config.yaml
num_attention_heads: 4
hidden_act: "tanh_gelu"
positions: "learned"
bias: "all"
tie_word_embeddings: true
init: "uniform"
learning_rate: 0.00903
max_steps: 5301
dataset: "wikipedia_en"
Each number is 500 + 50 x the weight over the matrix's rms, rounded and kept within 0 to 999. Layers, rows and columns count from 0. Numbers have three digits each.

# down: layer 5 MLP down (transposed), 1344x224, rms 0.0551, rows 153-212, columns 0-111
# up: layer 5 MLP up, 1344x224, rms 0.0551, rows 154-213, columns 0-111
down153:466515526525454519488499483525444520459462500499509478507531482488471443497490501405504515555508534522476476528525517517521511494491483524554494504525578478458465531452585442561544543538501505507489493432437479425443465555510629486520444514470528567484489435411489386503502520562500528516512499512441509570567443454563495448527567455550
up154:587482449497519563498480521408444432502432397560427517518527454415592433423414492529559483493379493555488579542456544461509514519448520513434440495510551525450467554556398483502525531522564429532516493528546561425439512412428550592512537449466484530411430515535509505570436507488533483525523518611420515502534503580546489550474552552557
down154:450542481582407458476542396445511495576494536470490503476519386557495426462437447448467470556524506472489500546424484580561432538457472547486542521389525466487501509610598428492518546477524550514568492495512479572517491437457475500579523627463492576533603441467396405363429531466517460584464515510444402528569497427588516430488453539500
up155:424501476504502502393442458479438440512460465444449478560501513562478469498542475561428408500470441478559565506426433482498566506471524541473568539476556506505483495462564454518478560472542570402530540445474514401485404556538495508571542519434472490437517474553493524428565534518570558516380543444551525475506452447559451589444463541488
down155:476495519431548477505465626539500463570600532510402500519502511530490447466489513494460501496492510566575432555566576512407462496591495494484476501517477525562487424578477456457497481374575581495492485546464504484424494548374490597406417527406489477498488469470584572401459525479523383494514572462555489542569568492535501508573484530527
up156:522484536517536477556496453594506419536370532611463514494562558521508512501539498548487445431461433546518516557566512490512423441577372506592465525482512542494561518592560675521499483531490438519576465554571523481570550452601606527519472496447497468548477520405532505670515474452378499408460479564573426559618389448497494646557445476448
down156:485555467429473513555438526568456410454332544416472421542493529555451548482479565504454439439455508615510524541512423583508446467486402515553457569469543521452557470473582575526537482474608369515554462574408393463468546482542526503508422469577474480502473461451473480493500465464495451536550514573410489579473436505446481464432496524480
up157:425524436452453481547553523533507450532509532531574548546577520544534345505499511555470470526448520512532527504509367397440454475389458623518433512525556565489542549488561516550535503488483467493526537393449550502481527499430460675472531509572456571492519435429505502472500456502498481529533477384590513484508581499410499505446495532432
down157:580499508499497474512444473527523432410498493529551582441540588471498503461585477427417511492464468472499423534557557461500449463531529531463560505529519512549490417484498542546541443507585530491499547556517540515540554502546492522534479453416526458408530503427506446530467587499477480452465510570467514499524481443480491557534456488491
up158:542504483458571513439440418587480589476517546525403543568466481520523456535448506542475521511481540504592450533563385485478459569525490439589471501509453515470466495517458477431430533610502519504529486520569471489456514459469485536505536482532408496477477367550566440510516457470500519472531538487460569521591465517421542487476516365543
down158:603528528498421452536471452535475561434510505579552490431495545465497539429456556512514486475452452557567349446530492498456463443525498477530560390501571542590421436560454514496484520505563523548611435492431462499478542574567450501434609473440453575411420571509433465505471501538489508517503481581503442558470437505583490589489441547490
up159:484393443631546475401555538517567512445554508520409594513478525617504537561480528518514527438588480548557475544647547504495489603432488507504472453583369593650540524611504572416535472590486519513486431609587475435475584593482568528484437544461649548421510476436516396482489513381362379404436464561544408574510555582544601498531459490482
down159:533484530545437570600530532547569471536541468501505548376515469486475511369540456531425412526499532510529528487568476561444471502579445529545498459483484521497490557619510364558395599465510484428495471487573533576301415431482477520550453439498411452522569469479541519439583644494573505544541559587384538520518500451544541532570638529574
up160:512488478597500492549555592476556496456545559456532506451463479456472486486430506496453560456583505543506472418467497468431461522477474417535467567463388526429526519500470581557503496420481431487444454472574525556444586529520462487475484438521608539486542578507450503580615451407451403596450594501515585496538519518399502466495455430555
down160:460424567503512542450566441470465476518493471565385517519529513543510489571539442443523480490447502478522454589530591459465543463427549466475483512611606545568435537538499526483526493432598532535483504594513490530531492462549549524584517581428550614560478512535480517585515476441482415459405494448574535524435566427547515547454587479489
up161:465510512471512493473491475483502524545499494543482525485435600500456507486490431477467477502444576614517521460497578552472539464410378452477573482543466427543405530534487554519463521453474533451450478509523477538446450526524585442470482475497460523389492573560494418459521516474526443564391444515487453407463480464503550573534450561503
down161:469514525462479462521541548478493569530530508518525472454541425556461416502496515538518465530430479470467477617587473472524548582509580460592548459506490492608565448514448474366480419540509470482466506572531481508445515501513553532549477485491509528632519430473518579376466464498539570439558479514477486539435509586525428492592443461469
up162:517490515436533458554446476465578506539483562521601452450445575488528494473589519416527545516434458517520524501503597457558420497444493496530494489550485639515558508471422519529570563476503510453475496513543564573552534477541450492417474487462471484456500477453434526458527495503569569470507442485549495589527488410503397542430506480465
down162:598553554553527499484515465601593497494599538566629460501582469505549527548478498418500521532449501387482466432425559521444592416553526456426465562470495446452530440608494443510469435491557565459479449519488520403488485558501504404455548494474539566514476490474391503469536511402472509563463411509496459485450520487508550592572439461502
up163:572535477452471552496521476459544472516584508480530485539562444519516566560518430508450554450444528492540550529430534470456510494496522423499507491464416449522479529488446448498445652515464451378426499534588592468413565523467516529514516530457527551601577506444424495429447590527409621476457489464458561499516578504598524522439517470385
down163:341455562532438439486594449510479553500524532437584508498487491592533543526500529539454472546524439558445570512515434503429528423530437542549467597550455437586565492438472548526413476535412521513530471526553483488510529519540390544420410439578484469514456433396495469606468455458463505522503503464559530453479538382525392556480509510502
up164:531554490578528553526451503469533428503468536546624540454522525458521474519578580539567568450431444471528506532467486513514478574465521512465486502501512463393537564560629382560631562439461488517519501491457598522514486439413531535423447481438396561514502495496476513463470478496542592441516511499531511522433485596541486499485463508617
down164:499541520525509463493519491457533520499489522469476482488507457454509527546520468477516443563419509500449433522553442419429497544587565526523485543552383519469551466461482531490483487543490539465486414509514394489564513517532543485534539528527480527513441552561603561468473446531495467494423502494503420504621482468507540575496478503485
up165:524461506381466552465612499597496430561509446561482552510446484567486471487483533460491526491468510481563523501576566488526448508480479459458440476450460532480463561508439557485495548395522540557577441554581551498518620443548451545527512501504446412461536469557458543467557579462487537413536480499521507494517518511444556520522469527528
down165:428513467467468475464560542469409486486486526580550544525494506485478536508573480396528492510521489555551451447460501424584448507460527406494438494500542531402447515580456553548521521514480556493535525570566535558375557411479502501534522497429375466548604448576450516537573517579532480541510512493529561429556429627436449516425513451493
up166:479485435587448577474499524527475498493519518535521426484476429588455511516448547513473545558493470525455521500462398438458546545515442537481427479542493534462542476498576414494581518541555554500430521583478526526599518536506459527448519610515427540480493524472500543580474514516469453478578470526606440571538426505441500466491527479465
down166:486527581485482551525454544527566459578462510482519534486502533480491477539569451447536495519488552452545502464581542539486505447469481530490506568454501467489416524511389551529462493570466426469507481440505500474420534472459404480547397497465495552573540578535530500393485419504479558550485525538432490409486529456562463511562502497469
up167:555559495532552563588477493597472576590463453471627436477562420527471442486503499535430450540481560581561515567472520527474456510395581467571553534519503374437455503521499424520583551521564529425494488427556509444480545596514470466527493558507533463461481581452482512430563465498462462487530501479504491506504517502502517490512493516487
down167:538448551453459510501460526542469479486467557455575529397548501438502512561528565481571449480498583514547532537506435518550519497559502464416524536482516512520601492410468442480506523441541520452597535538412473467503645585478493516459478447504577512614581574473538504500462469424530413485494437487440454495540575491415433502427486517567
up168:499512477430470575482535487482496488469530529503504503487521521457495614503589555482596398433540468605492457541506477552476561438478462494557492512506489514509473454502453419498485497537466474499542434444501531565522473618506503429419409451486470583476485443490513593490549602539534443453468475539493503548537535540560530520379551550532
down168:495492536503519573475446490462480438554462477564526540480495523500480452577511581589492432580535381427520521559526461544476485474628428577547493548464436504549480537490438554490515501581453540492575454460494450540441490498552487472559474498551488522514541457499534491479486547435498499420537450469436535437436495492548503511432586526426
up169:428460534532604479427499517500560546531528432442507530435366413502546462508483509522505484614532430516470544580504547442494596572552422468416543568464581509466441475530537501546517519560490445591423515582617466493405498483548400414412538488595505429571523500495617454482477578464524466541484588416526446541496519499504655519412506551502
down169:569525553462510457468575488543448499522621501511519514525414520560505592556483518502503440548456457604436547536463467478457467430495463451474525438524503471578488427511481509576546546504487527457526517527631413557518507494391451514493369498536555454533508503536481469441470424504456449548508541483539512447475527570435474498516562428506
up170:562462558546475528478552552512491570441543431530573409579413504412470520575477570497541471559469440528485464573438574495524412451494508506508496524531454553524499491513502556479492528485498600452492506541540559451483526451509504527495527526483495490531437580444495454579467474517424504568577585459501524477549433434428523476497430458532
down170:492532413482525472566473454495464435511465510543441603435517454568510387525544558478453542494514530448493445492554450500411494513507490443441456464499588422529496441494485546572445392487468511456481433543458438501509488478457558575506425448480564563540579547548582525564533490547531416532521434460520409495503521546495491457480517515490
up171:508451568511514563526466492494629485573455454490478633520499482454495592601503580515521476449406434475521550579528493567569581576499474474517529541503480440530489434484595529469467496474487553501527506443496394536531554504508588448449493468509530556506437527552501464528549375494587521488521496522527486584476429517480562498517494526437
down171:414502496524432548444441404488467452476574468521509428527486525549447466397521411477541491555480581464481492520459534457510532481492497531502534508385444447443493498525569518495553508494566498547512552588513516494535519453439470546440467542415485447556530495482459500416529470560507478390511551522595513482532555587445410512489473530529
up172:524479514595500494548533504590497550482550558488592518396528434465483595550507456530466558590509492504525476422557594495447514512584508560602508542551493467424509603449579451529464444519499573529586584503518518493487486487491432456389421546511529492411471471448478495396435472524501523443442422492405490520519421491584563485555466418605
down172:488517511570457428583478489410496404567652450455600521506547487481496484528617507533448534446591473449395607396520545421492593408538597553466461372499535457542568489506525508493526572431503536547508442449489513483579462516510446526495449511490521531590592533452521464576465564461494480432558470539602451519601584486466467486584478495433
up173:552453552474538572516550446490428523551455493573632425570504562536451516471492509479543596546493492518473562466543449517512420459516577561515557451493505490547428487566479456429460537549371487577507501465388486473542540518558474568517542495463483503571516588487505518555564531489453539546487494529471588568542490470505395453555452599511
down173:550544509483511515508410531467447497552526497554477563521534453435452488603483471510573436466500495486513568441568524490441473522479501416432498519514428448523419602591574546484445538619437472474555353447526537483538554437522508567513609524467585512539466528462483480473511327456487628482460525534467489511523511486514582537436476526430
up174:633503563511473537480485515512531602540524509524487489459453642477327432445484542528553458444534554575432509551548522510508551510538415484501554469568485539495459531542448559520572582579518555516532523455504563395456596489473476492591503441480526500602440533504550603495575508568538455499528552551523570413476444482546533597475521609509
down174:513478530462465358570395449558475495575569454513465486508485511459495418509492536484504515504495563445454509563435493484428493520505471525449481410471385490389480430423540551517529494526486526441558555477468587417591481448479450505490550435527459503457469381460491522529485459454493494501480562480547516473474415536512562545520513474521
up175:405492484574469506497526528491491544458472484546544510582519518516560621503463560506440461493534511552506462584423503479538487480554554514475439520534517569511537518478612514505407452518561454509494501547539536466464530541456564482526566496473420576481488476500489528495591481410516549469434437493499418477469442490544498499403506485482
down175:583551461452544533529497471494422449479368554429499613467462432498478454496498519464523627428453430525528576469532548420623453517469533415461500446459370455464486389543460557535555532508589593580478487549473436473429499505573520495488445490446539508509607468532514494482528486516535419552483583445526558506461459506556485486534504489531
up176:548558484513488567492441466592486498536564480476547459411490389449515478545474468526559453545532541559570507557503554514426534554532525541560561514440499488519537423543473517546558422562481537521544510452495423613435548515480537484500512591452567548406497421475546545497450517508483516548454536500512490515442518450478631514498470404496
down176:502437491437484468419424488396477527432495490572466541526472440500476566622465466493501496455612351581536467504493500511469501465575565522433444478455484534474441464369428561532443480598451597428560543518440486545518501463575490527497393554478465409606582513479597450574532629510525482499505485442495535596431440505478506562556545501554
up177:603535500548465426490530646506519523586515535572540496390545411509484459622545487526551567452551512466539559470448444554425535557458609500452556482430432436478503560503469461550495383505484442538469473434484493500426559548371505400475574495485536391533573471482456500454454514518489530517533408507525535526500438495453470458505423461509
down177:461502474443537593581424578517525506528492568523569439410528299425535511556488511489531490472486535522471520561486497477468553402507547560495469511534427470474555568442429474490433445511495446528524492530542547542469556574589502529459553472526511585510468557444537557529522362606480529367433465395522538507407549442557505494417471468487
up178:492501528466432567530512439454493505512566495456487508508478465461501524573455432425559558563444497519425536536516493592534503475504459555453473423509439539488506480556541553536543512492511534535460447559420562481527612410527455512468524500415486463513478493461568528478530478434511486503498578495563470526558497468506503431508517437548
down178:481518466553493499498562480573481511496457552624523553478502511444467472417436502494454497516427469486494427481413411444509555551484551460402582499482489492442526519495547413585504474556455435550475496537553470501499467427568559565482478480486473449538489506493500530500425486522444457492423462545503461510506529564437536567538501445477
up179:500588482533459499549468451458508485450494505560445437508483434491435534454427477579448544519547489486464423577547462540519488391372504556503532528539565574437530472558493483437575443546523418507494592486502500456537468471549520548539478481502484469579475502411543468519457567491450517547508424531592541497569586548457353533511435417513
down179:486446530511514491527404513517601487548515595501517477523551475530586494515571547532512460533550532610507554557424423514555481522495595521547546501527470485481507492471481394624473480526493550505492473492535535543503472569550507503442452336448488448534529478515417556390540469505457581514517583482492445400520537514472520526449583556395
up180:555516509437516462542497593564491520512485530475475523440381525592527476501484527425548486443464428493419478495513484576514420586554528440518502537524449485515550487559534481538577515591565529522476508496454509531473611523472459474557522556459513448457438500499478501431447525542532477490493551559560499591499555424495355457560416474549
down180:520550537547379492493475505498509458459509509503527453570495509576526508491504471433553504538522524503508507571574417483515504513570492488547466542443536529544581489523511496558595480540497531433545577456480445478547407529545431448431518474552468480437465493464482473458486525514494565450513473442514445499566529472528408426536430474494
up181:543544442585525458490564504548430451450550508487511510451581423495607509526524494488449514337478412377514465516545533473475452500500528544488416514461579563459528545486511492494524499476432480523482410402475487537534551531487459552468511523535541595526512584474511476411490546508430500504496471465439555583548481542527432484466505516544
down181:515518474418519484523556456421496530446493500482507425476533505539509463571422509528448497472520541489476339453520526492543448508486439523578542444613432456472463514517490534490546544474553485478450437549479487462465420527565510460498445448473469400564568513507515539462461513463483484484588531496555495491511474541478548434402487465513
up182:493533524570527478564510520448492416522456479489377504542433476501551492515432515468483451591492515459527554443445490507482584499535489464585456456540521543475519617551524520514583516494496464454433490492379602510472502459512567488563524529529605466563491478394413459425533509482499451474584518491534472520509470554556528456404566459427
down182:500572416534534514513631477471458425465461463550511465546545519531481527433412508467444452543450492429425571453470466500437502529518464520556503584436499478469410571546492522512542428483501541355385503561495595459488445525514590465446518566521603510487499533495539494538534364525468452456457489438493470523535472556622588589464505515419
up183:447486472469426542567510496482525468533612472416531518433553538514577386507503490488557488516431551484587513553534622548508539458491561539465421457536504559533534495537481550553496531526543421496530556410511510440545535557502507404419507431476524478560408511440530507598504473489427539501499503460551519440482553467552508533550419540515
down183:395529491459514415555542494450611434479555484484485542461496640423453526429512526521470443486446504463520505581586580630535466550446533403498445423477551476525426516477604505514515509500493506525437520550500461465572508514439533483601482462495546493617441530474501443463513482570554526551570549498498523513505568560535434514462546542492
up184:422454507532501544516476501524596430532488456455431476547490534576587545450487468553541452480521529591393510399523625514476461461458488518483497540481555490532520460519471518484482551486564492504443442451548416546514487530526488432578602418563410442504421582572471534474510516475544543513427481492434535463477445457552510472505534511533
down184:544510552438436480531334427567477590450473554441422473596612490457493534598486495488500525474481516488516510397537590548498445551607447525620547528487485413551516454469406397495454429472543427445530528526483597460504539523496482451494540532478524536497573513519492461509503469538524446527571532548533511512501515516459484519553423511547
up185:480492533518509461529495440406485470426493516564456589460454528506496516490569507514452485428412568497593510555439495484536602506505467466491559542496444493617548473508453544562484541529509487606480547567538551496485497550531493456407517550518510504488432471498530488506549531469428482545495562509645513563480461370550535519522464572483
down185:577496439485476428474506567508464537483489512473597514477621473461574465491525549557543530427485519397543425463562531566529466501544461513481493433495492538415506638492474439451447524457451561567498416504472543564509550510422498468523409455455474571541495498522461475515451496563489437546541496490483469507429397500479523513543479493573
up186:508411457430470451576486429610570486480588590506503471446555477462449501473627392558540479450469463529511557376415340588430472431474475662496501504575559434531574539550483504456505492554447429551453430442509389483534602495492552441417531590552480583601501475429593513550449460380512552554524485579495472587538468528593526433456452613591
down186:373498562547485486558525485375461475504548403479540469505500470545578491488544587585540470432472505580559450517531418480552489485537496384542407468526412630538414549442534485482464509467368648440453500505513512552528554512554488464495563480525502426545500579552416385488497521467471585496437565551583448523500512515483461397501622584477
up187:486442533541483513587463500513492441461495476484555451485569517506606560555515483476527614445579449382471506555506561427479449593602519571429485505500416466547445488486524444518416583449521486572430465507467479531434483488544559551596565511463479540528525526502493462465469508523457421493517595485487518477455507498506485471439383506470
down187:528568517564481509510462548481484493472455486562497557529520478497475563573522509463513452494426467489463481639544455507480543571522513416528483531539469495498539500472532514448480485478455528532457545430558503548496474476416526450537476562452513493432497579464466491501476541406476488428411527462517430480512434502442511494495487552549
up188:588455507564501558477598527537477514485468452569513496472411523534487460492466438547438550523473535455451439471514453505536447413440555528442483490534505515518457543555513510413532582471487556539469529509473502447602617446495514552432534526487514541485506518444549564454500521522439552465522513635476511425433522492455419519541446517545
down188:562529495449575448560519433467517553498487497459577527520527500505489534417442469537503541499514482551427481443511476498460424539475422439576563471383479568545559523547480539481534460542585458509534422457493549462524510468495478483493538452451496478471470469539462412469480523515571474508485498409427440558502390485553499669468626543474
up189:606458498429463452482504392581536481577538522480457468495474506421441535453485529429534423459471477507462533498477602488479484556448419443594500505519615491457485494468491454580544459508501494490545398484537460540563524423445505613555578490487440484395391529509424494475571454562468437578571503547535519489490464534419648420424502480465
down189:440503550554510526456595497422498551647505488549468471553525491544437465473586561556547488576547413489365450497451474496446375487538480463564455495425508537445571579386455570429534573633456488498533449512493498608503513644503558546538446548429509420583460470572511439484507561563578467479503505464510524487458474400392416491571471564484
up190:533552505516557578465520573469463348472525498529580482484439557455525467468506467519494478422475489511447496454497430543482567483559415505532563495468443423535452531526485518562528498506523498490588500557488446564431477558457541524524479529462493525439552556542513534447621446464402483511459554574507533526528481492562494463509456561525
down190:480436618467519435485577426543486546544472492480456445551570581514548545430503439442517499494425477597522503519461511503457556479517585446404486542510528428483506587541495478493504514509549437483539450438490502574477517451499513451477445510519511524414443472467483377521507491492517395419525449484519482462377492514470471516486513478520
up191:520371518512468449535556485506503492470446443448534482487512465510461486424504514540469564508467432468488477467444559535493482507466519510460496450575435527474541498495473561467523543515487564487552492443514458477489464490460502494437453548496519537531434466489549539574482495552481514407583498521420553400498499676488371485529481462526
down191:442605517472551513442562526474487542580546476484444454471504488492502483529482530495512506485561522519433509476558424476504513610591478478472465504484562490521527509461474486572444569561493527529521507555478498554489523555506571478500525521422578442440556531521460517527495502548490488501472469483532470535394463425486537468480518425508
up192:435479513489529548483501546566522546517439499516516465409438460507459570481591586491474465368525541461415458443412479491537572409432530403321445457514484498499577438476623538419523510587503514457480613575573548503587542542500600542565555568561526516567574470472462533465544530513456611448569544537503467439463474586601545483530423474487
down192:492530512540489466526565464559585419552462561497503465529374583533509403503537549516454474584558438418522496481458428436520550556486525599460453475551467589597519445376459527526536517542577525529465480574588572504465475486493512570478459573566511561513543410607474494583387459508421559519509543417476428486434506530526524515514537480520
up193:533539471436486491461493523486468539492454533473537508625597507563529498537508503496510512492463513494504578512458532511428514476436492575548513450541425446532433501593533475512451453457517374453472484520564494569430488419497541436456560436459502490540482471513460560502491407453458465533497482472466484466400506466532478387610512464470
down193:564479469457469469510508406545556493449486478522484553471439494573452448449536494455560498491494511549547474512525491432454551538446613499523446476554590642599514468513563442496465540537375419452533448533546430552588539473459444473495435517505478497433538573445524500525607579472490494528538499504509464466516565561493473478485517553481
up194:576491591489587526542420476594531449402506579491513486477451559456547451491501466483471476488393441483407473519589471504546592504393448480465456527479545522472549381517613491469460480590483481504486508458454389552409555569537588498494511540451544489572519482548455516471538473527462529514617559407469517545561562407464538496504491414524
down194:430522415469534503502488562513435441552482555546493592561410549576462471463513525423468496467462450474518452571459446518423531484540469460568554483492478536434407434507515500480541488558455518498497491473541376492487547457521573467485458504511529440496599479508524515454468659471444480570504517486575529450410559559492477524488491493368
up195:547517452567502508453575490504500496424464561404451503450430492514455599507548485430568580451453506428553521478513448552592459629501541454468459528448484476523367462425534509523524565523457517541509506525492459570500503507572549582537572511443469468450380483464467445532480474472445467467451592572455525503520567543537546479580494576500
down195:515492513522565546533482499386508571536418491458435490459501533468501564465564487559448504488574493483613508394483461559488455456590490429487531493632523561504430519502612487457551521464494465382450496417551647535527505336525504528461494528546496524410450488483412338522561538544462497535448502537440426547434540568534582464427476518468
up196:505459454471526424407540483535498498499442469470586480434573547513511487403511485546569528563457572490468555432482499488532463406529516588438456512504472454572533482496483452562431482462483494415449454460507582532492552564432538516467550511467401533597448516509548473471532521516494546385477564499481478596562490536512506436521469390559
down196:498511505438502426497529551531450440432495464583570493521479553463443531456562478495484446455505558463472593453562601517625442448491506569484392524475563513568535585511514479511541435479456469529441478465537596472555492527492582453430556444533506543545538563460416407512394578448448493543534490519516501382568462504540447514416547435469
up197:511536504531471618525449530468535618589493477515493578432469509444469442520504479583554539500537491625479538558538536539470462493445604495423474464451526562508468543496512511513424564526475550433487482494526483474419524467497443403517487487508483586405491520488513467537526587479453597486507507487511545475504518536543452469462454447497
down197:560455493522502462478503528450455310462427493575506511462580463551435504468499519537493481567572451429538474507473420511586456618526525486558450505452483498532470512569501539550535532471505563498447493415567491532524472457490445504515491578546433547451507486521493529524440557568527462519434431435522472456495521503535532507411615527489
up198:469596470481556424504512565491507524513445443511510489399430577462533467526491516500386541558523491444515455592474421549501567522398480538503523543521520491481440534569485397462455465467468472542422524522525596447438428531478499520402471421512451444454442517514406455550519383518440515625464556570465464537535474449467508451530532428494
down198:503509515407508449474496445470468570528378525485427506572431446503440497489507558496545548483494463473558412530552524581409515440578552521489501537554471496579464569485563440508582467486523458418528446481450439505465538450518483533439542554500464551459559556489531491491443449552453536395512499571473442508480469526478494465554475519457
up199:491390544541522600506517459529556393535511468489453529561479505515519465473559535475460482483527419443385547518441386405397494432451481429463410516588472522536618504489528533537539489467468442512579565557528601486392436615592509573471610476508537464509559388493427506586497567515544472494565453442518485461498558439469579448500492328590
down199:444511535482455515517502454576486475526433445496487478480504456548501513564478510461497442525458413513490573478442523460494490530483593489446465630586498496515566600475536399529410447532517465620489576494463512496488625533515432496554518539411582466529467487552539438522467438417455529636491521492413519416558477559482532530454567524517
up200:476547494469451511536585551459501571512501364405532359441546536465554552538487568554531528491408565461470483454544596486584576461504571490487493511513505491446466597496488493472465473483516550602468468544448499513593458505450563535474564500505465556549517453507566460529471549594496436563409538529435545461561531538525425545529461533477
down200:480483455480501437455565529466518411566485515427473492426590495593485516550459528502554537472501591478453543553650524504535498551512552471450561461460519535541533501497435560453485479591489482489587508512489450500491561510518462519490539453573526487534507505496509486506459489507459407506429397511554497491482485499518446514494480479517
up201:550484521440580523523486433513577527457504503563496484495454459572600594429426465550507431394440483451556495468397527463513561513540406409438548470408535490552480567499477550469532446568620558558439430515499505537457653464458522528516512464523513460505408529506617382450515617544536490499522537472495462477450448570425480486449580512527
down201:492479528525444552462465438536501509646552480407540586445511511454444520494544487463562479605559598525535470518443578479353480549555519515455423443500455560406485501403484438403513495508520483543464563513453436486453451463424488488466598515427609456507475434525495522515520485521493457431492475453429508487485452452497507451511491482531
up202:541514474501476474497480550479513613487538412555509528495447438519527535559410469437481550529424498588533400501440453466487502515602531501519495562503418502507457553551523581538489518511495482524534500536410585441513529521489513538445516481514475481533441455543495503529500529456513480459522538407482523432526417520534464520521443441403
down202:463479527542485555533595498543538496545557531589434431521494489513531419603491501498483478494496462458436509516518585450506453600565467453484578533460476505472458471445559471489576546513440498486488518499531414496492503504550504403550484551421518559538492453485472454443529444552541442467513559584559554561563499562545521485565509554477
up203:423490538409516507425522505471472517496479443513546582449516496497535496538479503345484473510467530513504513565477426462480552531444562453544481527535486485405486526552607405554508472493457574410466476502512527566534438480540445495534494563454524461439544481379580545499438437448491511528494610585606478447479485452499471487522462531458
down203:434589485471582568493418504485533498439469506559502534515514448463535585510473555460525475510521433461538589552463509467511588533577457425438534405441491466523587494472490426518518454422528571458481494448517469443471558468493309489499549547526456499483506516513512571485527535528491496461437546458486477427468626533431534493439506532542
up204:491439571480504597540454514483553535511527470520517525475459575510506455542462449550495445418523437499519491441435550442503466408547509547519444422577521460532502584450493560457520506553560497477485480481449502478612558514553564469512461457499470471453507471501496461437503535480518493585459534412531457541535486543489525494530482512451
down204:557484594516471516529460510447372438493499412453439506492503440567526381495555419520500563622531398517485560540448486445434573555483515521512450502515477491534532517441510476519502515574546503485439562518643632546478506527534459416457576568506401479535529478477435470431473527502498626530496464438424544414405439508523502416511503519527
up205:500363527566521462517475418512572515499517479496496471516474533499514413426454494421536436467528402530509546454539367409432541480545534487491547440508570486536489529551574598512463520511567424455574557526368407486475561528489447377486544501565548454545454473520529497589527506543540574437441472540502477483489549522478492467461514471571
down205:498456521486542453502451485500454477528475473515511526499463409626498510506534496433538440453552482514502436404555542595487479526502577522496601431525468441500549522576554496444480506441521416413539469515487470481554551450521470416503515446564490488508515515512456553502511605526497548564478495544599526512520512540539622539537526499472
up206:513451484530592500465531546513477461562556439486593501444467527542442553489493482531470500389531489459438475476496604559511495440470582498511427477462503404529478462496407489505503496574487563517525515447645490540461471472490443648468490532474512571489392460480543450555515497498456539452518491502505444501543494499527385597495507497470
down206:509538414536526472511488553589434469535582536530543516445448524452489556518498485444557527539627367511526488491541489450517528470405455472437545602561503464474409496471536485508520510411601489493544426463499469592527467481554451461487499420419448550499554561490511566495504447561499507445470505480493575503510547483546520472552463483502
up207:456465548498489547527463504501569485552442492473509528446520517477507556530548516599514467509431525487517523553524612437586465502535551543596500490557399571388435554468489481531514553484411524540442538609551480471469489476500505582413598503512504553567449459450420320440493497512492495559496478508488524454455459566559548596526437484473
down207:461419463444478503544501474478558472560535482544552465453469493469511482578557545534540532554471439525428451505422587531376461480395518501459487440508565471558555486495548462501439451447431381486525524489564481503404491534572527489493533506429509554558516517444444468565461536522501506415447548481446515592594536487518474403532494498529
up208:497549547487526427467471589487528452486555573557504437437538495437518436546498384519446552537573503441544596414511469517460522519555493424524509475521489500482501420560530547460497589466491473534562501487461461529501548555462388484485492537521498514509536549494580465488486489516488481474529479516509571469548486571526460566503492526408
down208:480399567566481562506492539469617465461443591542538528448456468466390488528457421477523445546581586451559511423526410488456540503567591470450437534524569535467471525547469533514616501434542490490568497361533414442545540521536402479459448496478513460538461453470502518482587530535511540489575546442464581491477515496513549460458514485474
up209:521477541486515543470489499403553589540499534577479500523450500493512482460492472514484522459525520572491519461549461451546375473418511536642438512510453512539512509490433403498436487511530517396454521548493471513539476450436481470450598484398576491473497449420531452486487524542494511506408459450500527377508512495452523589509507499418
down209:490445538469527536553493516566570571575546544498503488527598521500519501549465525478454504492498464448494450580507512508475593556504503560410493511462474461580460531539460475502470506521444487609503545475534560543590514506536565471533526486568467479515472497424531497489467429458474486512547475546531487601469499468481539563537382519464
up210:488526514507554514491490511401538553419476502529511489516459516461531501494423516582495478483494467496520600508431478592515521515518398500496566514459460516425483582483482506625468470430490487483506460466493494488477438536574504504467598546551502529539399447480481430570523557470487425544457454403525584490518419478567459503600477474478
down210:528515499542416510513535512464457407518545466459436570488489507498471517554505439509387529506600524491474414485502458485534506526468504508504504471451524584518528479441504407521493510436624538398576455491482422476537480502508473568401560479478552576527510480567474474512486568531539465631468537495481507512460590559433523439472557502610
up211:527506460481571478517554453528554472531462486485619573475477580566507461484375502471463504480551509628475474423480496489507420442516419481447482407470432584431494554513585550527488552454469509450537560459528440440507490390547519510563471482473542453490616537474564455483536490467508503504429473491550488529448455507423506539495507476424
down211:502516482411582508453559456531470587528559513505506484397543495561486515447445469489477485427556526500559516419478471495555475494485461400546485552428512533490494483549604363532372448422471475523558534486459496483379544436535434417528532561491450420421573555451497477507457467508538450593488426523506392521406493491463525516451592446527
up212:554562544467550532553451560576568485551513650540491525416505498426451512467547517548371469498507427506450542379494571461541482548505500471500475504488436542486486576464410609540374474593556581469531505481456365520527442491496498446529536487559477597491538457550467555505433531474467561599453471503513437487515434489460463516513460458523
down212:564513515452559506626502508467439460476478424450488465544444529460412464455523478595485524584402478418503532517426354549543478495497524418487521482403525486511563506507446436542492479475584629490503515534502533413580540482441498533402516511457419553484476471485507557528583556572529554560490479487514505407450479469500474541503509431475
up213:431561538474515509449596458549422583491402530491457546407456468505474539560540630463471412571544433495494558535439399555467521542505437439462578508559539507466498565482559534491481594534559502556485536482485539485444400453545553576557476574471510511542446533508477496530540463516427593622465404438542484519444549504486508558472394496541